Weights of a small transformer language model.
Size: width 256, MLP 1024 GELU, vocabulary 1024, 24.5M parameters.
Architecture: LayerNorm before each block, rotary positions, untied embeddings, attention and MLP in parallel.
Training: a variant of Adam for these matrices, 7060 steps.
Each number is 500 + 40 x the weight over its row's rms, rounded and kept within 0 to 999. Layers, rows and columns count from 0. Numbers have three digits each. The size before them is the row's rms in percent of the matrix's.

# k: layer 14 attention key, 384x256, rms 0.068, rows 266-318, columns 128-255
# q: layer 14 attention query, 384x256, rms 0.0694, rows 267-318, columns 128-255
k266 092:447513508489487548427503557536470447527515538466535474476511515561457526494463507537511488543442502503534517520506479471460479420588473507464485510408469563577525519514571611563518502491501467517549498453482430453494470568513461535494506516460480488435488481492462553558464454492481474536557486481530498476529461432524514572475480487431541466456447522527465529469516491477459566445465
q267 111:551539538510517530614489455536458492493474481506515497551444494543400506389487490529411502472544481444546485445520488551488506521558497533595490481533517506509477564496442504513489446540535483475470554416495577487467532607505568477505490489504541525490452508527472506477522477481492480549494510469470529516503535490448451502490466545475504499553476484439496501493556475530560380566492
k267 095:567518522501536499440556507434494567514488545488563544466425475458469516573494466479475483504437503458453493464477538467456516458574505494504517528420498482503503563457489540504454464501507476499555478523498408421471528466478582525518499469476470551448492449493402552598404458500553485563543584509502417477432531454545475501529450477510482453534533551510496521501496490502516529490524
q268 102:477533481580497490534445450509541479435477524469504485488467466510476606437491538524459498550543506433464510499435527546460561539561493558477467570528547529473545500473518526485470475540537493480549571464474495520526513584484584414472488544510497530490508452484420469544440528481473474537466505452510473497498531476465509462510583512509488450436506447442497505496517460565511484567474
k268 110:519526479454478540473488515496500478504461519514492496513434458520471506519459482482484535549460529438470521445476473437475491507594540508498487486439499525475496541487524573510505511502567462537470515420467432434451515493441551467493510574492523513405452507542494544588447512506494509525542512472534532426507502414540468526539465435449509457508492539521480548496540462486546515549447
q269 101:501518497519468535487417453498582459488505529550518500539514471512498517512437540452521450445479496537444510475504510401530450495505479445515498464586473549461514498480456479463499497424501495535534436471492626521456508515482421538547533477489500542563485502446582536514437472422518502539479482544461530509597502527545508495516487516495473447505507446490465518480462566580559488500498
k269 084:543509511468489461460536460482494551483494541459510548474444552450504443555486554545500459507541515447515442528546465527468505495455554455480488489463520471471474499479556516489526523501571555493494409450517502503583539522505458507514545537564562534505474521548504435504454548523493478442448503444566586476423456477441489470498542505519550517535526580541494463518544516486505409475580
q270 073:508481504493573530533532488524519477543519459532421471491462477525511423547542502444524467416486504484468472523444492500437486510491489488508573514467535373538468518495499500545484527437464465523560485524518454514425467504465522505492549449548466486521476526479574435490537506568577548462615537460532505515504436508554462502487504570499542508491497578538461537525497512491446498469516
k270 126:461516556491432440580502526424457557492531481533501500521599475459534477499484429485465509488577471540555488516466551492498573519468515473507527540578529467437474425458476467481460455462482473517502494562550570500535541439523496436511500472485518499552469452553530502418501544514503512435488507474445475490499527540499506517493555537551511570515475411517509506482426542539549520547537
q271 097:513549502573501518422546584474495546504479518508545587441502507503492524446497491483497494563534486484465552543445501563460543497496558493490518515444496498529454467580579520495515501487464551516551489527507416503489447473458492482464470524470572535488468456515466520476470452565518495460536462444550486490441465546504445454479481483471524473531527530550492503532477406425504576429515
k271 060:488527453497464490518470534459548479529477493500450549521480390517544556489555442403595480457492504491512539510482476499554503563472444457559504509608550505477444526496482442577474480479510493522429540513499578554490528497418509508504494546518468499464422447525571445457521542567512477463468482502461479577529502522440496463538589505504511484479517466536465502534457488579531480500486
q272 092:438577468575507544523525487544516512469491578484446422503471511557493517557527518454507465478508423505465434466487496502521444526563431449497439480489496522461542550491494569500542495483517469444457519452498480488478509596533534445507484574463472536483512512527489426484559523438493557548498514472486554543524476463454508507520488498554545476393479458455525575517508519531528461494509
k272 065:520529491487496488484463508476509515511514551449476527483458459433525453452430554555477497524453496481478453568420509465466442482526454489462531577453521496503486522502509592477490494469556469503564415457486451438503530528518399516512476559462527534450569409427505541508415453491521429508546501509486501437481469483534499527491454505540458503563474583536508486525460508515493528506502
q273 076:511483499517449481496487565521463493569494529478519449507481536443488491451492436506473537520521519562460552470519467468505458471510469463446494508457523524549498540580493488505562536513544487515430404457477545555463484467537473530503525459490576520587450547469559537530444501508486521535460496459554466424517474589529466560564459560509582440578553461527542516492449553496472513510505
k273 127:480460475568527485538484467478518535511466478485534547455446488426553464510563464543431485461581580484471462520497527541489491530450500521550450505529484473511467489519453424463451496470474506526487572530589511500485519464485528451474438508587513460573511471547448502471535466470502530474502479521517491518549552519490560416464542522586490552575483478498515468537516415510469470500535
q274 094:507539480475459479437435507532466488451512587452474440487422513533500506536534470532500471488567487498485436473508568504516409521537455470452495493545458508512532481458462529456525525504520451506509477513487505507459521477532491524488453571454506486448571470545540494487479593485529464525516504507473554491477530489572522484530534520457517467420540457500539499405477444586632493572456
k274 082:528493494433550513414569471479500552469513566388534551455511451487534451519552479512411526522544495495513509536480448441466477476546453505458483517523506466517487434469547549542536546496535475435615435474521545509459509503508530486484491543507531486483546521456515551441501451418515457494451519529460537529499457503477563487530449429498552571545495516447515467550515405503498477461561
q275 094:489476477524530569477510483569470417547499537511522561550471508504472500489484432487488453520551534475495490512510504518454495512491540472487592495432412509502524604494438477484576573545540520513465473495518444537574540514437459553495418513541463552508454509460532523517456482459517500481500445527459516460557421491525478504448473518537531499514615501557454506522545525518524501445549
k275 105:564505483491586504544534530474570551503469450451438497468538512490522506446524456467531506527522493514414449504399507515503535526433513505516491496573533500500538526480413505475484545500539524481533551495548472535517603489514537505443507486483499572547492479526505546385553499527567556518447558482508467497502482532480528538457501471561463539497540495512464490425482444503496425511463
q276 063:555474437511567490532451490543511481490502459493583437464478518541499455386527529484484509495507420465521501511579458500486485508503478449445532473442586503519503536465512531536477594543476470536486472536491490530468498546523516522493542490501535522505499514515571478523595483564413481477555460516576589478558485465464477543479494512494546496532532515553505520501510569428498455521567
k276 185:492505552514491446521552558437487523479454501512490543498477443476554505533495416505504483450540463566483446507451580522523524563493502496504520521580518439480505440515436392451445473475479444537522511577550500498469568434527537498515433475529503534533463467571503527445509501488549521482508581489401447495450591522539519452467526521560487549552522453469483468553446442485537520534531
q277 134:523543545488443456437546577494492535514467467519502540439544457468494493500486401488494475489498472466537489566471562534499537508447606512496460523482486439554470425589496453450465495479479526540523475555515453472501506449441501484470431530449504501526446479572513507477500488582553524409547479452520489566442551552512459457445488493480461513543538557527442457528462413494520504490506
k277 059:451524471521525558505488481541496467502470467466539451530600515495554501464542532462495564472494516535573545494544452487474458491399501480578468517524511544450512488422542490574514514481511485467431535521469474531587468512459509438537581448486498440509525548465519483501513542528455506446473418565550467484520499535462525543506496492497505459491502467492444522529494565536491477483477
q278 089:577485540472528590453441492476528545486556451571489500453512474520466457496531551467492489505534505544443498455526525426510464417501470510536553460482477485571471493507541535572504474559493487477367475517491465526537523544476500545591515508395510539541478447529493472500507474479544465451422535500472471612469457498495493501516481535419533532481538521485499558473548478500511468509512
k278 126:617535523491538410490541483432473530474461484536440521513442509452516446549543453477490456500504496545492441452411601501532502452439526520516505589522539479524484444543449397541487461462480535517521467555505493487470531482494505486488503468483486515603433464571493508465482486511472497424478526475496463519477550573535487471452532540475492531640553488548498438549418519495530498435521
q279 088:523528493537516461473485518495488548450460494531476560505419478518559489431489489521512505468541535520464427499457467487496554464462501488483548538493418506534545456496486458509448502452439526571536521577514575532498496467519502499422501507473570516548464451558472459457485456522485521492539507508560474476547515547487487425522578553474539503674480499472471534530415440460525497479505
k279 070:447493443497486521554467492479521432551562446495550507539509437562485577514596461523490528489480523466501581492535429445521526484436441554499446504521523534477529525485510501476553546524509482500453473504440539572510383488509492525550482480523477451562499530470539447497462520515495499491485455459467549550517494504497515550529492479503505534489518480496528467484490532552503491497568
q280 109:457505513550511511568548577563459520523451495509485512503531529530540413492525535569440488525552586537531409511410466471506516499498421487487488466512477469485514539486446520482527481491482524456509421447514518540510535517529433435494477464555460470568427495516467489442465496471478426572502569380483394512548453462502512540484487498520588528493482502494562504546426557477466459477550
k280 108:430526448580473522583467541488481480514496434491485507516451517510480536385542461485566556503450552467470484516486502468488515491553501446452519482544488528524483598490430599511442536484456544455414558430447507513411511443422428502485466543495521544522521446442478491524478525506510465530570533489489495516477471474529502488477524426534473548526575430527598499462530532573452475458522
q281 100:513509476487467505454440540526454499523460562596483498482502534481516478506503501482506443491425399466459585517528460538491493530491457477530440491471441493513467441511570503471524517479453479537581494508524459494401515486528532490498542541497509485522445551505512500495447478501535601494512471504442562468446451591524460507489485472485542440499503507551482522515482570422523447524486
k281 104:413531557535513466488491507385436533497462560432515496523444495502521514484552531478526452479455463523539483605502547518544471493440510459579475428528495500508429452492521508463483409532436489488489477508549558471531520539547543488511519521535462540484510433546431499461514469553592484466533474473537482530456484488422489520432522547487467525496424503519516556529500499474505542524550
q282 103:455468512560488500536534514477453569587523475605441463563488506535555462506522449445548518543499533461473507475455501501501502527478539470502476483433508428539471545490489553541563495543491432486449506446464461508508525541463479530479462580531487475437516527491514514435543550533508503496477422519486527507517501474513470470487504470525494548492448592454442570508481523473515456508536
k282 104:468492454446487453591574492515484562547542513517487547523524451477518538473459534497433511519515554452499534549542456378436478557481406547534518530545461529514551558468466550499521489493427513428481514486495521509493492546532495494423543479533482524533515434465474545487452492554573451490464573503509459466535500496505489570513509564488467543510454473539435452421498521446513458540545
q283 106:511506493487517494484516500536507518435458542466533477479464480512516557513543453549506492539565452458477502494515577444555546543481497442497486403516526546463570488506539531485515517542562503506446505408474548518512559487504470544557495534495400563540434454436491490533470555486544456453441477456472504425629564433526464474480505532462474488489490482495475532518553492509500498405474
k283 107:506569479516487523476577520487548517536471520507480496481517542518459523401478480441472477509554536476456530520525385551440465476498490496517528512528505536486544520527477460448478487443544523554414565479505496513550512493515475452501496583539553526524428505479417541457454522506445465499444502531515478483532518471487513453539489446457504531468460474485488474571492490488460511561532
q284 106:500503526481429548480449458535504547455508464516448546519584537427599468552500576559545521534484543477478514486457526452479498550482504496545486505511560521528541479463519503491455522485537480448467468499524442493449432559504454464548434561493545572552529426505536561483509512490518443527508476413452508454435510515467511483501499474489455436522460523464531524487536387502492485506486
k284 106:507565525508562487459506451537447540525492484507464499443483519512491475533441455398521551478456414515543475483462497494496562485536499403492526485488528440498572554486496520487515484528593595552475484516501456462477466514481452473398536495525495474457464492515497468468517588613434469503454560496527475570497589524534524412478528584454443510521537541518497478513555483501520428496497
q285 107:437461496494442505546554478461499465550506528543455445465504539517508492563481433540486502512490541459494531482558534469445535494534479500442534491515575515505540481450503507511500487463460491500568543508485515471464516467514558484445516428548533493488524474495533445551441532493476531444510518563547597493412452508455521418469563506470495461553467495539453548483439526511545465501480
k285 109:551484517455509537562516406504473470470533465488512529473499530518526526409501454536469501583536450380479495449475486519547508444479486493465528520551645478513397488486523534428478507524505538472518408483503442543472498485504477453539492499451460581510513546503543496553532520499466467511499527403525550449464506491488497540457486456479537449487459507545479544482530483507587550573547
q286 103:493478537539463553427499511474495434501419480521491453503486457507524525544494412512409516535502516444522611506449443518496538512550586458524482505475467530488522470472503541489467437513461498482481554539449551509580514435528431415504479476530551529511556475467493501462470505476533488493470492492460537538393516470437490546473519491401502470448500437543508405540507456462475516449501
k286 105:552524428475463560465515487476444523464510451468431547439495498529498452519526481499494481601473492503553527453508545495462499476510470485518508503560512536518438482471514492520614507517518496503579480502550432536462508512481489482469452544442499517470438533530453530495463471588597553549500532515481493501488539490449555562468478509451524464509461522461522533502518387545551500501452
q287 101:540489507527461523479524487464551498455438476495500555476544451510419404604463520535434479488485544490528592543432454426520461498496514421444502547526498567545548428476523475501507523500588447474478519483553513511512472453511457542505508487455427439472497563503529507459494471485483491562480420498487455514465447531476535530386438517536446503638492531521477526495455563529548519530546
k287 105:514544549559492473483432529510520498463485451562525533523464514467488515482478593531495513508465529527500470491501505471564513383502528553566476477502517565462589508466515530471426406469496462494562485493444479536566463491492498559575495448518426489494508554448517460472490505501577489485521533532520491444485501503488528478461513461539520454506540484519491488457552566520497526475549
q288 107:541526446578593523530480591500529502491511510482482434519604525516522523441494522461501456525584445528558532423491491486538498489510469501515403507516504529534572492566489513533403524503466487406545492465520506474529492515526443506509505522534508486511485459429421528576526511497469504507471523510450504480524426452533557464481528451493509618498517509424498552521540513472546497413566
k288 107:493521508447533509530511528529467468490484467525457460518460413542536557494487460466532522506533525475504536501550506511409462611469467419513521573552450439510468530528456445492471593549539484473506517539409556526465538476423581510550491534490525549503554471453481455444456597531445472490535526450512497522486563513488513540503482502450522463497411495480503536496547556495448462501489
q289 101:462497467503487532508441555487529475482491480449489435415445464491458508522503516524517509543510483445545452523451474529557526513494429459508509505436464350453496532595435489455465552469458528475530496519597509474575444483472529419534475425507623525527536509541491481453454538474464509505539559540476531447523494538507487524488469515596521508507491516482448531471465465508490503415527
k289 102:531504478482429516517458553510503504520514419499549403504593494479569482560533556527526521523456434485549501544508457455562446509472581389476484453547539468437503496512531460514453522495515550456509453493472504521514477553512543471467412492446509530537496450504679464473473559460506470465512509497464487471514523502492502481455494501577544505500520524460544432536553582555455508558534
q290 103:500493403501560520472525546515416485624476484469504477489569538470517430472490553526505467471469523569502510488479443534584531471461421574488508433556484546497481516557430485534501420503480481509523525518461544526487501524517513442569461394452498558459506463544510504538490392487518498511430450482505535538468457495509486525472447430453474424465478541525517541473464538615521523533461
k290 102:518527480453477482501502552493507415504439584422481454506532493496484504505554501504519470470482525474558550434467486502424423525510477518431512597500497467507495460479505498500488497474554518489462467474463506565538474505546468511462481487509411523533503573496537488484509483461481577488541463556578492522494451528420468480449548535587493506496472506514559505468443560547532516552527
q291 106:544496466462507524581460523465480526531500517487521452503540482462467453542561485494503456501493531568548480502508447454454503533496494479513505511509571505571533498440537520402495459494497472577554545497492493502462458495496447530535454509516532444438441552420485470443507485497540511481516503437491490455464524482571542594521455575545503561526507461520491540498532494495456416535496
k291 103:535489531502561535576536520512509510478493475533509507442538494439474518536460538431448517487537531478497526597471514403456516443527476531430554489527516498531447430472490581493490492516469498508548452520506578488495516473499477459532485534504521551508481549414537490539509571554484495466433422500528460487494539543514409552568513513459524371426487499422483493478547453513493537500569
q292 107:455487455470479463499524445525529500486479542596490474419512547507474550512539505552450498510579519448520508478471484460486533508521541541499458487482460461544420565466619546577462429467525511502463402503548447459473483505465532438501490519539547455519497504505451470502395487448494501513527477492442466501458547467511533555489431498516484545425439537462520461451563460538527579540573
k292 108:521511482474487504460469509563491523517463473513473480549474548476581507476480551520504554501487506509483495493461497509571558557506521475464457449532484440462486545458565526487497453458532522544519508528507534548493545552489457505421479487483455550466446483498493570425488453525434498537500525546541452545436530508377428489534465500408422434533528570559545523511493492438554474434419
q293 097:448515544481509458501499556434531462546498530530544412433559492489472467589553531471478491469488487508495501368439486505464477473497545541498597455479487470544571446477530520508482511509472531545556429491462441452450503434515541483509476500551505469532487578546479494498495496438517537478474397499409499521449577479524529570544446507517503517464473547547537495509519545426543461406518
k293 097:498479540457575484528561506556488551430545515494480486531580526470519497485556511493480516538533482447429535494557520468457507482505487450495510505544471533474469495500491534499504441456523436521493477443541578463534477532507458467429430483442492639512531582438509480505494498520515478510434584544531462504557497516393474527465443503539518369483436482471429579536530557464492460485551
q294 106:532497515537521505505589533487521486509510533483548454502475466482530470562502479553530479592497537569480519407477516484494475545480494439539516428514513438517501561523528484500509402501502571444509453450525498514499514506461568534512533550482542424461430552557445473473522571514494529516502510517467561477449568450546438472521489521476479467458440520451495549505488574566504495460516
k294 106:482557480518513511484518548506475548536553521539474518501543496447602546473455544521497474562508608495556469547362450524539425521496503474452497525424496537502450501467480455526506490463467558457536502503568576552405505546441495563430419498485541562564502515473576487519456568508528485449434555521581453491510454470508477492550513508452533532478468512517501468528507522543524443549514
q295 106:480428448518532500503528472498492496498543473509487489555516436499520503585463529498476446453453452502524488499476520517506487468510466503542485560478505527516599440519529507517408554511467515535488449522466538506478566524492522480514466572455478546484488521429488502525480557541439488523486489553497475538587490510484531530547513496441449489445543451506495497504523477488500525486523
k295 104:508462525474486443550492490530450478541520465504467445499481506534492484494606540481511505546521555491486554477470558439492483551492459456509509573489464511492509450484503531568568554431515469536443547453473462564509538539500441480508629488504495533585466520494535447503499551472539551489491465534529555462487523537447498555508489502511501415458526466467418418525543518508469455531514
q296 107:508554502501525526561471526616469497495462448503545565519484534584474516528517405426510455535504560447531491451481487489530511544450479521572468536550497520500480497513444499475591487581574518423491500513510496475413519462477433399410498507570436491551505494432571477459489497498510496474453515432474472507513528557517528543500496495541551512551457464510514456457565439510502458465505
k296 104:477502486501520576489541547480454536501387437449505524444514572474455500480551508496484498497513515563419503509433494564426609583471568467507478484395568551483545588461467495528519477492469507510455511464445455473457503478571498472550497591476445517453518527505532527498460479488564469509504480448417473516521453497546434496524561535491473498595482441483426528488551404535481459497466
q297 107:526567500581554478537546544437508473485474500456507574500600488475522450491518433566557531441474486530533589511448432516552515518521526508450503558496492528552451424474499454567501523535482545573502510460530548454503481508535569462560491579415534485515483485449516455472476491484481417506545530461458510517459426435552492476520574514447464508492489480468480512476477546434435517502517
k297 106:436545527553464531504517573501459463491558514531528493483510497479541423567460532473435502519570485473495527474516550540457482462595479494504531561608504470478454451469424520526529450421538563486543599499465554557564495507481442474478535519491472521411464486494535468562415550491577512494507521440488480546461489484436447525490500505469534512485564419461525544466476505444510477472511
q298 102:521462491517479409526557457556503516457503591460546487535489485447557517532521517464527535504538463546486519436507525537477521581442518529516461517560507488458479474521533466486444458534526496446480518438525519482554519533505489493506531524481527417462537590495507472523526480415492472483535460497448519445519541476492543441533506510572532491532529491455498495518488466408494515431427
k298 103:469422499522561463392556526495465517533573464613459561539551444492466564444508483567494509481524512425480462504497497483509441509493540514531542520456503455458471510444479511501530531488468464478505469441507488509489440444460492479538488469444582533458497503501537436513527537492515485611435531535484521538521373511514507483493500566455487436501407512581519499556518515472505480558504
q299 109:484486439515469539545519510507505505502478486483425565516526544518525519522455509461523433488426499513513449556456519497492496486474532542516465501454443554503537520464506473434553534444498557435461559476517518447551465535510493622476502559549444482546442515507445435477440511472521497547499473456458431609548543515476493452572569478499512519443519529474438465504542541539418462386528
k299 107:493510466548494545441504472496543445567478532481513449551456518468492503487480557477449499493499456569468421514505489547556520531472466500497446540498456521403512464489458573480502551545534476575457578539436479497516508508417524501433504455442456475521509438493517524513544471562539507485475519521484476442540483492541509531448478466517501472541480455484521524470521523575544507555437
q300 106:444520482416455495450525514491435534457510450490510550479472535560458533530505488472485414463514499503489403553505471550505544583489511508526517494440540523506537555421496439547539445499518539495543535464489535518489573505497450438446526467526500474482468504560436511476522487474520482468513528555491533500526534519479487473491488500565570550515544434467564470447455439401555505462419
k300 105:492444556473506517526481535552490538603517496415519551506444511554526505490499477524496460454485462518489472481469453525538565464501521564483434542585478519489490485482548472545499508503490531518473511497484463489553447531535483510529428506522570546511459489548539575445484487528457405507563477487455474544488440478530492516525453467576503512451499512479558516471452502469515475485412
q301 108:517492478521533483477499507492536468510508546511555517525446537454520424484505519510457552481459436407519536468490460546464566552444561493513473441457468534562455485527432481500470500469535483559577462468536546564451489565477513496542546500508499503518497467506467438439489554535517455509429497481468514513472507520455520432499477503436426526402546571468504517540489468523552512512408
k301 110:540512478483502535413494532414463536464511513535495538472504478512495431556477492463520537483546419553526552548401482484529554473453545469505514466547520550471500507502575501485505532543515466472542427600475459449529484510493487482511535503510486522503497493499487561523548488494465475545444529515484511506474456521448548468501594474451455524460470430580552497534526495566556489549534
q302 102:480496454483526518446486428526568479484548483463506493524461514465471560471440517479535519451402467502496516477482462437520578538504481508479533451464490530500510531473541459535469493523450533560472555557521584522498553510543479475500492430464558485420470518423490549538474488513522555556536488425477480478503500523467526482444522507475443452575423509555480570531519562431477520467561
k302 104:490504527459448522528405513495597513562506403500513506446475507400458548516503488491518495555499527525504407472507539555501464551519477550468537419554545467556457414541535526455505475498529536510506445492486557504515476522510444466557570532473485492469515565486445469453525456508553533433543456442512576476475535491507534533542494494538526536519447529496430573460501525537492507531455
q303 107:495483502488474540586512563524468530519501396508513510519497478519507417497487510571469478473475502577548472577507571503471478496453534475515492501410519549543568543508465480488515470528477443491518511537497534538509479535460492553472479573493531601547480505441521483465565485467534428519522496511544486526462477484454499563481433570389537476523604529481478497444502568488587483526467
k303 106:516468524514442515503523498455450469573501449474511524487516536474486468538499531524586482510402505587457514392540528505461547468461442545443468516417522498547507457520507454508534492489481497548534509525466370529475520504518487466525498457498510500539551484425594479528529449541561452512454514522558419492464479568541506523509483417558482519565542483505523495487514441574513448415523
q304 108:475555541494463510524448521513541498490513448560550449557529570461512509455491527484571487508529535457498545525479539484451530497486499556577494531518487490487496549431481503472519478471530492563441556550511580466572490547511520422511421443511474528537469510480475502531482421421498496491535498476504563550421433504514477513471464422552456452500487393477578502501540495574488489514431
k304 108:446518420515506481512485443526591492419438492475452464507562501462563483544491452530510501597495536549471465451472468398420542517490524493482506480511485474496505480518444548565580429512604509486522475500480458496558502525520498490486498496494408522512400501491504505504460473573536489517527459509585533453513473442556483500522533565535409531524491568542521507500501510437500479532463
q305 106:518478571531467502474484511500509514427444439475505628514491455470490554529545504517489516487470556537499514464521419514474514494479533530497536467489540534543489483456487486503516482484534550531498467541531450451530441506502515550521530522463508489422548430606513560426543484529532479480519508477473485438444589426534575465560529529503510498541475520537437527494516560481467391511464
k305 106:547516524493510517514516580460490499518560553503495496532533504505446473522452560505406525494447461540536539504543467472508478495536553539513463489439508489511555516534401404408576550527471451530526494495489544475508486495481465491453474532576527490496519581490553542502436529483532463424482540478525529549457474552514522512490536571538479523467551430480534533458434538467537470549483
q306 108:445517534519486470465442494455594474435526530514475499507468545500514408474489533556535516477472521551515556525518482498518524464514534504489511514497534554495534449451546475514488517500483486486452432519501568461493518485445507569525473472546487495514518444461499508540434471508539498544534430501532514477507490496531522427491568457456492438483482472487541521524484546515461549523516
k306 107:556493457445460506447396452585570462453521545464520449485547544436510485527485550470533488501538542515513462422541460509502464494509541494469487504460445525511479487562411494399495448487522501534487538500551446636502487520510491487440501487576478503455506468602470446430530493498465498477431517507498544409505510513502491511504546432470517543540492519621509529532457566431446458482558
q307 103:541477453465556494464471475483474581402439442514520550550508429534508453538464451518547473513564553522469530503486584533469517503474461438485502580568555575443511536511424521584493481567485436464437469501519524507498573568439517483481504460542597500503527544513478585539548447490437499417564560552480528465532424545477524526434541513527460485490499501521519502483519520509447504493500
k307 105:487454507470540520540525537507505447514430405522516579534514484465499463464463411478512500500451552447400515524420565475515490550500564523449604517453469470504452517454468419538530512506477479485478520421521512627462492447516482532522516528506498538535533485475557517474538512489549452535483547422500509485475511500507487449521482513470497490481504558559532446504501479561390455434502
q308 112:555472455523457441424468489495468485483460494446520511503576440527510518524494556546540490531451510549536493524506503510444485473475470555489482482594506456442428539509489475482485536525475540437490462535533516486550566524466554421534519511498461419564464438470571566529530502509476532548532510536507552484530489449453413508541478481535533543488555525554481499438512502509477506545426
k308 111:423533454575510506519540482491418539476512453544463523520518510486500505524437532506515532443480461424590567511561440534482466476475534478510469485489488490486486577526515442561468541428467521514511587490486491448557538479441514495473510467489550546475515511508474487509423553439490518572517451461500522549382533455540466491480534507470451564447584579456512436572493511462444492547456
q309 108:519519510484414458572479481445440539568467536536485469552480495560569535597470529500542489518515517551496512431506574460485476456478540495502472513436530578474561477434485504529512463560471505478518587481479546436436451455423545532482522524474520479577476480542444592564473534471489490523536405441519577461467507506514495452529518496512484467399474446445462493490437447458521515551461
k309 109:443519459470557515508482495587550479517527540495484558552513428453518539406487520516430504504489518524431536470521507508491466568442448536577506535507563520525447466468491555462520598460553505558519420473503541547511416554551467492435478555595481498481566461471462492559495517489501538460489516494509496493551443425522507453482514466509531479447459575491482508567474506453455452444487
q310 106:511510581471531493465473491508470489515479521494434581524503524489409556551434472580536525472543499518529496505473469480436470504520440536524514442539473489530559458503492500451498538517496470553577542542461541565489469448424431512561532493488499529495552418507528597513494487461510485493480487458522522514476504536521579559510508518402523547496520504525521461483456503493507438496502
k310 107:510562512498500519534531543424567530516527450484584547523565541478500415543525433493506522517531467492523574503574477521470499458523520540433473533527451470534489476490532528417530534538513512468553464486476516417486537476522500528581523458481494448586504487533504514511504466506431542452514514541533518574427491543496562487476535417477539539500515459422502568452547430492551444416548
q311 104:449498475449476528552457541498501538519560509472485490516446441475529451497476492439549550507434491517494532464482474473509437455520600492444518532507477450527508529569495603530444547468530441524513556476542469561577544515437508446481530510498430502536530461567438484500491553459536550491522508480533477582503475533480511518580450458469534558472542449562533466513472476453526531441524
k311 105:528455469480474515535534457492513555501458598529538498462503508487518402455489485516513496552541512519571506444469431563500545461510556467477480469521486539469522520529528555547525518570490510481486448513580505511471514478508515471485459517529590424474548525571448500507459417413532463505454489512441483488440500509499582495551464476447509544538507547453555501472536482485523540454459
q312 107:534509472503437521496548489483542452442445505460455460472484445498479444489501545507475529503542535483424545465490496447497521489452478523592573525534495515482492587528529535510502456435518549539427554449468500515496481549527493588454556456463533528502485500544498497524411527398529566487514479512531482506459421560449515417517561470451423445582552452494489531491521467487559457434475
k312 108:556513512518483497508539408481482494527440465462497565523537487470501531457528428517539499484543491562487462453527438469467471456503585519528492473485564518465530473468481508469453494508518490458506456503487487559601501522481532474475427504515430496606400501456491448459438429505424567536446653432534536512490548594498557459516467540436534508500471508502511515497491506552501496520588
q313 106:454427493456499519523535556486474517431482449468494483566549481501500481500483498566495517416450509472529525516420465568549547518501502518521481503541528468509442540532488376525530520490450530566487472501432485450524405554559531500443459506439389475511516523480485612560508573541531467556508492431588525556550480493514461493552494454479520525515510517517486463522447512532518553445476
k313 106:434515493608436543522476531583516550500533464560539502501511484494445503474476495540530567478526455580495544578507436478478502472495480515517533543438521519546471465499507584547535508409437426539511528524477441519559470477442542449485459443478435437501487432533539474529472485510517494524466520515472525486533431534474547418482473525490471564419575504476533550530498506486588494494491
q314 105:521472533489545511513515453527561496511472464538488457508561557584472516478514566450504447528552503558437517560476593494481537513480523461432481444560498538518461503487483472484489495518494456480538560474455505494464506481525452510423508444460542520546488522466536532495466447506538532482496550547469468470537538471455470461547542542546482505411459585455450504548477549504531576549520
k314 106:470507529572490490458545442537466517519505519559490542505482475472489473429465483494459496465512501543560508502526541535489561527503480462478471552498511469508491582536526440448454490469437498534507572509487534485493537497565456500527532547507501548507416463476462530481508548563442459530541510479520461510533472503512475506511506576425499480547474556520534528461469460563527546502508
q315 104:527451524457494476548467511498392514417477525492507475475432518469498527494498550499485474472471465526493540452438481524522529463491578542476504454496508495497527490567616492505509426507502464490430476525579425507537537559544461482472503569518537466458590531531526514470521491476605398500512487516535532470439545513474589427488469503506519479490432515526475504556500482492535486520467
k315 105:545473535502533423484480511539529486503509568492520463507452420469432544481495527472500518476454539499472490526458456496490515452508519553536576471418466512491478493488569466483518475586445492460467395476471505517425509483483527514544508478513557501475400494533526483463487475486445435453494509533474440562472537573494559473441441509511441525535464499562562521496544516521539556504474
q316 104:520561537519478491475558486580428543545480502493491509492490537489502492536514559479545492504511462455460506528542447524532537498480522446497517513471533486544480484590447583476504547503512541452453503467517488479458532474554419519465409514487521524499492554523501494457509431525540473525507507512499533464476422543411529493526543515356491455477444568482461508510441558486501508522451
k316 101:485623529522511488523517500451468548591523491472533571470466522513553476492540487487473503534456515539520474481547475471557533486478558573538571488532519465491524539521511488428520510535532556511551493425486550480483481501477457522467540472449433442313545478456482548471506491434493512618492502565477410552522509482513458468438538476449515479529426546487494508440520484520492491532554
q317 101:432534527520480464461481481475437562491526486499529500510539548497489484458502547480456521529496521463485444451429501423557526537462432487560501543527466574397548559482556468401485508510501593452561469474525526447543525530544567520467504485495514561476509467537535468523498410525525544484495473502445564461473551533538462502544452482509636468447427523538503582480548491453460452399501
k317 104:511528531495548506524519505507522529511463489519470569511497455485510511498516477434482526443476507465502478521509479596522493527503494502468519479439472493463422499578545459534449507450535424507440438454525454523491535492557445400447482536495560506504465503437521482513495483591461457478483482453517474416466439520533384470510499503591516580463528484525563530495495449491521463543508
q318 098:513509443444553464507499433570494532501490541523550525486469515493522479495462570602476440494494442502458434526558492507450562555504447499551484569566497446490546503512558534536493529512509465479433579432464503543532509447445564456524469516495467473526535550535489513485512468551461456465444564490497451536504452452533491492477533519465588538473467491477544433500453472527513531442523
k318 099:488518539570527533489452511547500457567482549492523506544484507515567480431499458460569438485557533462486494500428467525531432524526490502540592493451480434561474546506510480475487485463504513461495590487458487503461486464559526475468504512509444430558512447526525556520438562449454524494524462553524501539407488496484473463496472446459404405528505561560496535482441465492528513532532